python train.py --activation="gelu" --decay_shape="linear" --final_lr_fraction=0.05 --doc_mask=true
Each number is 200 + 30 x the weight over the matrix's rms, rounded and kept within 0 to 999. Layers, rows and columns count from 0.

# layer 2 MLP down (transposed), 1280x320, rms 0.0184, rows 36-61, columns 192-255
202,210,153,155,230,262,223,208,226,238,203,262,195,154,225,178,195,189,175,246,184,201,202,186,190,227,183,143,206,215,223,204,145,206,181,193,185,228,188,200,167,174,169,167,197,176,247,278,189,159,216,185,191,272,204,214,188,241,176,219,181,211,167,170
183,213,206,201,201,170,131,189,199,189,268,239,225,259,196,200,216,226,177,154,224,301,220,209,163,174,208,200,222,187,145,181,230,150,190,157,247,242,202,205,231,242,169,183,216,240,232,196,195,172,202,159,156,256,239,239,167,224,185,182,167,243,195,192
91,179,163,241,190,232,213,218,207,191,176,214,232,167,213,158,184,212,216,167,215,248,207,212,128,174,207,196,223,213,183,225,162,183,173,235,234,211,169,187,209,196,217,222,208,150,223,168,199,200,171,173,240,160,233,182,201,123,209,189,174,225,182,216
148,169,171,180,192,192,171,192,224,188,214,201,189,155,234,225,161,145,238,176,161,248,222,134,218,224,211,178,225,231,241,179,168,143,192,174,209,210,150,220,301,174,186,208,219,226,199,176,175,208,162,185,250,164,164,282,180,232,137,232,212,229,161,187
207,202,238,199,148,220,167,179,235,204,222,258,191,233,184,221,169,226,179,199,214,256,123,256,209,230,196,231,210,165,225,141,240,158,166,246,221,201,218,173,221,170,228,168,206,194,186,229,219,230,170,190,171,218,223,194,240,166,215,168,163,145,199,197
224,193,191,161,221,196,193,199,172,153,247,189,233,171,196,209,196,257,185,179,205,203,167,188,214,189,182,208,190,153,217,205,226,212,196,205,156,138,205,154,212,221,192,213,276,177,199,164,200,183,226,138,207,236,163,210,217,205,201,167,195,184,183,149
223,199,184,161,220,166,200,228,173,248,254,244,197,181,203,134,190,170,233,234,253,198,187,227,146,197,166,198,205,211,217,152,232,171,234,223,185,260,171,188,235,201,148,233,204,172,197,149,189,244,210,185,162,266,204,118,221,151,206,189,232,168,159,179
200,193,247,161,213,216,195,192,194,224,181,148,227,163,190,220,198,244,242,184,191,239,171,219,186,197,202,238,187,231,137,222,201,201,193,234,216,187,196,179,242,166,193,233,240,183,207,179,209,235,181,233,205,184,175,256,218,204,180,145,117,194,226,230
189,241,183,203,222,225,210,205,255,186,207,159,252,194,149,207,237,183,179,241,172,184,201,218,213,193,158,222,201,224,188,127,180,191,242,172,169,238,207,243,196,174,153,190,169,245,215,164,198,189,212,223,201,174,228,219,181,212,158,193,198,191,242,189
237,156,170,203,167,196,156,235,190,231,168,222,151,272,243,212,219,196,168,201,230,163,179,182,189,163,194,246,199,214,238,200,178,193,191,153,186,155,280,220,246,197,223,259,165,228,239,154,155,170,212,201,189,178,228,183,174,218,169,203,237,227,260,211
185,202,213,196,191,162,258,201,219,232,208,149,215,192,146,177,200,215,250,250,147,163,228,181,172,199,193,209,205,211,212,170,219,222,214,238,233,246,235,204,204,215,164,216,180,192,196,197,219,185,132,168,193,227,168,149,184,257,179,187,236,182,182,198
227,228,204,254,167,194,223,193,248,158,191,182,245,155,174,190,152,192,193,246,235,204,157,210,193,217,160,225,292,233,188,162,209,238,178,203,202,189,198,200,256,175,283,217,208,165,174,168,206,161,184,181,200,203,192,212,190,216,239,171,201,303,188,215
205,165,195,160,208,211,170,192,182,185,194,198,216,179,223,201,216,216,228,251,217,205,222,172,214,210,187,173,255,234,224,173,241,188,238,161,182,171,214,209,192,247,217,191,208,211,173,210,213,144,178,164,244,180,208,152,209,206,264,235,199,206,179,211
197,163,224,199,212,186,148,135,213,197,218,182,198,229,160,169,204,187,230,301,264,258,231,155,157,262,178,176,221,170,209,237,204,197,202,165,225,151,207,207,169,179,164,271,231,197,191,205,253,175,198,186,176,167,172,165,206,164,194,143,237,207,146,151
208,164,180,202,188,220,175,222,164,217,189,166,203,226,221,223,189,204,195,196,179,142,212,239,238,204,204,184,239,230,191,197,222,163,198,204,177,226,214,157,172,189,214,236,161,177,172,187,238,253,238,200,220,180,157,148,219,221,186,233,239,194,177,206
189,195,156,145,182,171,192,135,255,177,187,195,202,194,183,188,217,192,153,165,191,227,131,167,241,239,160,210,174,216,218,236,199,198,142,195,235,171,245,207,209,195,176,269,188,213,183,239,194,176,158,207,178,208,202,154,203,213,200,172,222,209,245,238
184,177,223,202,179,265,205,199,179,204,211,232,208,186,186,141,161,223,183,158,185,261,179,212,179,217,241,200,182,231,193,170,176,200,143,198,177,230,188,175,204,202,206,224,177,179,219,239,219,193,221,191,258,197,221,264,219,225,239,200,215,198,147,205
209,179,176,202,202,180,222,276,205,194,204,128,231,195,163,241,184,188,197,204,230,185,188,183,159,200,143,211,172,188,255,143,203,202,227,235,188,165,163,163,244,226,177,166,162,240,169,216,245,210,256,165,196,186,192,148,189,206,246,198,188,185,133,167
208,229,240,179,140,235,159,258,174,232,181,191,242,242,186,187,236,195,168,206,259,167,187,171,223,225,219,217,227,174,213,204,195,189,227,248,245,195,174,175,223,211,177,235,237,187,172,178,210,218,161,202,193,218,204,188,237,235,221,176,274,193,204,147
254,176,193,229,192,199,183,206,189,194,186,205,152,167,162,189,238,190,233,178,176,205,208,189,226,194,206,241,193,194,167,199,201,198,167,211,208,167,204,248,187,264,221,175,202,181,194,249,210,149,178,238,175,207,272,205,197,223,194,156,123,216,197,194
186,230,197,195,241,235,253,215,205,190,190,189,209,213,190,183,178,193,186,208,196,186,271,179,205,171,219,182,255,225,221,188,190,228,170,213,221,235,227,229,246,259,227,210,190,215,258,219,200,182,165,197,160,151,169,167,180,235,233,227,184,149,202,223
206,213,232,192,171,244,235,140,193,181,165,189,181,193,191,129,218,201,195,199,168,201,186,186,230,132,235,145,205,200,183,177,208,196,194,186,217,250,161,198,215,177,172,227,220,221,190,227,136,169,186,221,167,214,180,187,175,220,175,216,180,213,224,162
232,193,198,176,157,176,144,208,176,233,220,235,258,245,177,211,241,165,216,212,211,264,233,186,201,198,241,147,190,251,222,244,186,172,207,231,166,169,230,180,220,222,224,228,234,149,189,203,217,158,251,212,222,224,249,240,195,213,180,157,221,204,202,167
128,215,209,161,151,213,227,180,192,210,220,191,238,219,201,198,138,215,198,235,237,237,207,162,221,220,281,252,113,237,184,190,123,195,181,155,164,245,209,203,201,190,176,255,196,240,214,209,190,225,174,222,204,174,247,136,247,181,224,183,201,176,144,206
186,241,180,140,225,192,213,257,192,196,212,212,184,200,188,232,219,172,241,228,148,238,149,234,183,240,209,233,184,184,208,176,160,176,206,219,216,165,178,199,160,144,204,285,183,227,185,174,247,163,147,250,212,197,213,226,206,232,203,231,205,205,177,263
224,172,230,222,198,198,179,171,223,248,127,275,158,153,293,205,160,211,199,228,174,209,185,213,171,161,150,304,226,171,238,201,187,200,198,238,180,220,193,188,249,204,180,210,204,200,187,297,246,194,193,184,192,172,208,151,200,205,207,142,242,219,255,227
# layer 2 MLP up, 1280x320, rms 0.0848, rows 37-61, columns 192-255
208,215,204,265,172,186,198,179,171,176,161,221,153,188,263,205,166,169,205,154,188,183,235,222,183,181,236,228,179,189,222,238,224,213,225,219,215,206,179,193,177,213,192,149,167,205,170,232,178,119,161,206,172,178,276,151,293,192,147,174,251,201,148,225
169,207,216,206,189,184,197,173,189,190,256,201,165,161,167,197,218,200,202,227,227,217,242,199,188,219,196,187,174,212,203,155,159,180,228,180,227,166,204,202,166,223,178,210,250,212,203,177,190,181,227,200,230,141,172,204,211,166,227,254,149,173,197,211
167,162,194,198,187,222,192,208,130,186,219,258,234,207,188,168,174,159,217,122,242,208,199,190,255,214,174,193,210,164,193,180,147,170,178,251,176,213,199,140,234,195,249,222,253,200,201,205,235,229,161,190,187,167,252,178,195,186,219,188,155,231,220,164
176,166,236,277,212,183,234,200,204,224,171,179,191,227,240,200,226,226,213,158,211,146,250,221,192,180,218,201,151,232,165,206,190,218,183,160,248,134,207,222,181,154,196,248,209,229,184,178,211,147,226,136,195,214,192,204,208,161,224,191,151,158,158,236
206,155,226,193,156,193,208,195,209,200,164,186,226,192,189,173,177,185,192,194,211,202,189,199,277,195,166,201,245,230,225,248,191,237,168,200,178,159,183,192,164,200,228,190,218,149,200,163,198,225,200,186,199,180,183,231,204,224,226,153,209,161,161,170
202,152,245,232,171,215,168,191,198,235,172,233,226,283,201,162,218,183,215,173,273,206,242,207,232,236,214,197,185,242,188,264,184,167,185,242,189,228,244,231,188,258,220,254,239,212,224,195,187,189,184,177,174,234,246,168,255,172,199,199,194,220,232,206
210,229,196,165,198,243,147,222,234,235,216,211,217,188,207,210,219,187,167,245,188,194,222,243,192,198,212,213,242,153,196,197,224,132,199,185,160,230,181,215,180,205,194,180,187,184,161,257,198,148,246,209,180,131,204,194,255,195,274,226,224,212,177,203
222,176,218,230,173,245,217,183,194,189,218,239,151,124,199,212,186,246,161,186,232,241,240,222,133,232,217,168,233,233,164,224,229,201,178,201,264,117,192,174,201,174,223,188,235,212,174,214,186,225,230,219,252,187,146,175,197,164,220,184,170,189,170,147
210,167,186,194,229,200,227,212,195,202,234,198,180,188,240,194,178,168,209,183,227,184,199,226,201,187,233,205,203,156,186,200,209,159,192,197,192,233,208,179,232,200,239,192,148,142,223,131,199,169,215,241,214,223,246,201,239,217,195,171,227,133,251,215
219,201,179,228,190,211,200,166,170,194,235,192,174,211,157,237,199,199,260,200,223,200,228,171,211,223,202,228,202,211,171,239,171,228,200,223,215,217,242,211,152,173,165,188,213,180,196,166,231,183,190,242,154,222,268,209,211,205,210,226,142,206,182,180
226,207,174,207,198,214,190,201,190,182,153,179,180,246,188,208,224,201,198,221,127,179,241,177,221,158,248,203,166,173,211,187,221,215,192,219,212,218,206,201,200,194,193,187,164,221,187,215,220,210,245,165,198,213,223,225,150,168,208,278,174,217,197,242
137,200,172,242,141,163,174,222,172,155,207,174,171,239,175,179,169,183,202,178,190,212,169,189,214,161,219,248,194,191,200,205,218,166,168,218,197,186,179,231,192,198,176,186,205,198,234,191,159,227,209,229,159,221,206,197,226,197,148,208,229,201,227,130
187,179,181,190,169,190,242,195,182,209,209,216,152,190,203,230,142,202,227,225,232,197,266,214,187,171,193,218,158,187,249,184,176,210,257,163,197,112,229,211,108,215,213,248,230,219,198,194,262,261,188,213,190,210,186,201,222,206,210,206,236,189,222,205
190,136,181,194,179,252,192,259,269,219,211,276,230,197,253,245,145,214,178,157,195,163,158,225,205,173,188,208,228,199,237,198,135,209,176,197,187,184,217,181,199,238,234,175,217,199,207,171,198,264,207,216,217,215,210,261,193,215,154,236,193,213,129,253
225,175,180,190,208,162,213,176,198,174,177,221,156,251,188,124,256,186,193,224,238,197,237,198,216,165,196,173,222,238,198,187,209,234,264,184,207,280,179,218,237,230,246,206,216,182,149,190,219,211,204,254,176,183,254,219,246,245,197,182,160,215,203,207
227,197,172,187,220,142,225,208,182,202,195,235,181,201,168,207,167,203,209,185,167,223,179,227,224,165,214,171,161,228,240,215,124,188,215,235,238,223,199,205,143,206,164,205,217,223,189,182,239,220,188,144,195,163,264,177,214,173,284,236,169,207,191,168
159,143,193,134,174,211,201,204,117,217,132,228,225,264,188,248,202,196,214,186,208,180,193,236,243,185,222,214,195,216,235,162,183,152,229,182,216,214,187,258,188,220,203,169,225,143,239,180,200,230,202,199,146,222,266,214,193,185,207,210,236,195,230,186
239,188,186,196,141,168,141,238,214,247,213,188,246,182,184,216,208,180,215,133,182,167,149,184,215,243,120,244,227,227,213,201,229,189,217,210,189,184,198,195,192,182,178,211,201,209,232,228,238,255,252,249,237,189,177,204,247,167,190,171,206,151,211,190
212,179,179,200,238,200,210,257,194,232,226,154,175,194,259,233,248,205,139,181,210,148,220,237,245,223,198,196,164,192,202,195,239,239,200,183,234,259,223,161,211,265,203,233,255,153,205,201,218,214,226,144,218,132,178,211,170,177,242,205,170,232,221,203
212,164,153,211,188,213,247,184,182,154,192,216,193,235,233,268,252,230,180,225,199,222,263,156,223,205,209,219,167,213,235,224,111,225,132,173,205,241,236,162,197,233,205,188,238,203,186,167,227,235,218,203,153,186,195,121,167,198,204,183,179,251,230,186
210,206,221,211,146,169,220,233,245,233,215,174,162,188,219,191,180,180,241,230,164,273,227,207,195,228,232,211,240,215,231,189,206,189,151,175,196,138,205,206,179,226,228,195,153,198,210,255,213,194,205,245,174,148,191,238,256,194,187,169,221,165,164,183
163,229,206,197,217,169,219,198,213,212,186,192,226,198,179,226,211,234,201,161,226,242,186,223,195,175,222,245,234,144,200,219,187,220,215,193,247,240,177,215,208,198,177,181,239,208,266,196,197,188,209,226,196,202,169,215,205,199,170,175,240,196,224,204
155,185,205,162,191,222,222,168,238,168,205,244,210,155,211,223,199,231,229,209,187,210,192,228,124,197,252,265,152,199,213,167,160,169,209,240,174,201,251,203,212,243,193,207,218,213,215,213,230,262,226,220,199,144,194,176,154,205,258,222,184,168,137,222
210,176,231,235,144,194,193,223,141,204,211,171,213,181,233,235,225,217,200,144,224,159,253,212,221,160,231,217,180,170,150,176,224,237,245,164,230,190,185,207,190,209,223,173,179,226,217,147,190,159,207,217,172,202,232,132,132,222,158,196,243,182,200,226
220,168,190,227,192,161,201,232,212,217,180,234,128,203,226,238,172,230,218,156,189,187,220,249,164,152,194,237,174,222,239,182,173,151,226,131,235,238,208,205,198,195,171,188,255,256,188,187,185,164,220,150,195,216,208,192,214,142,235,237,209,243,243,178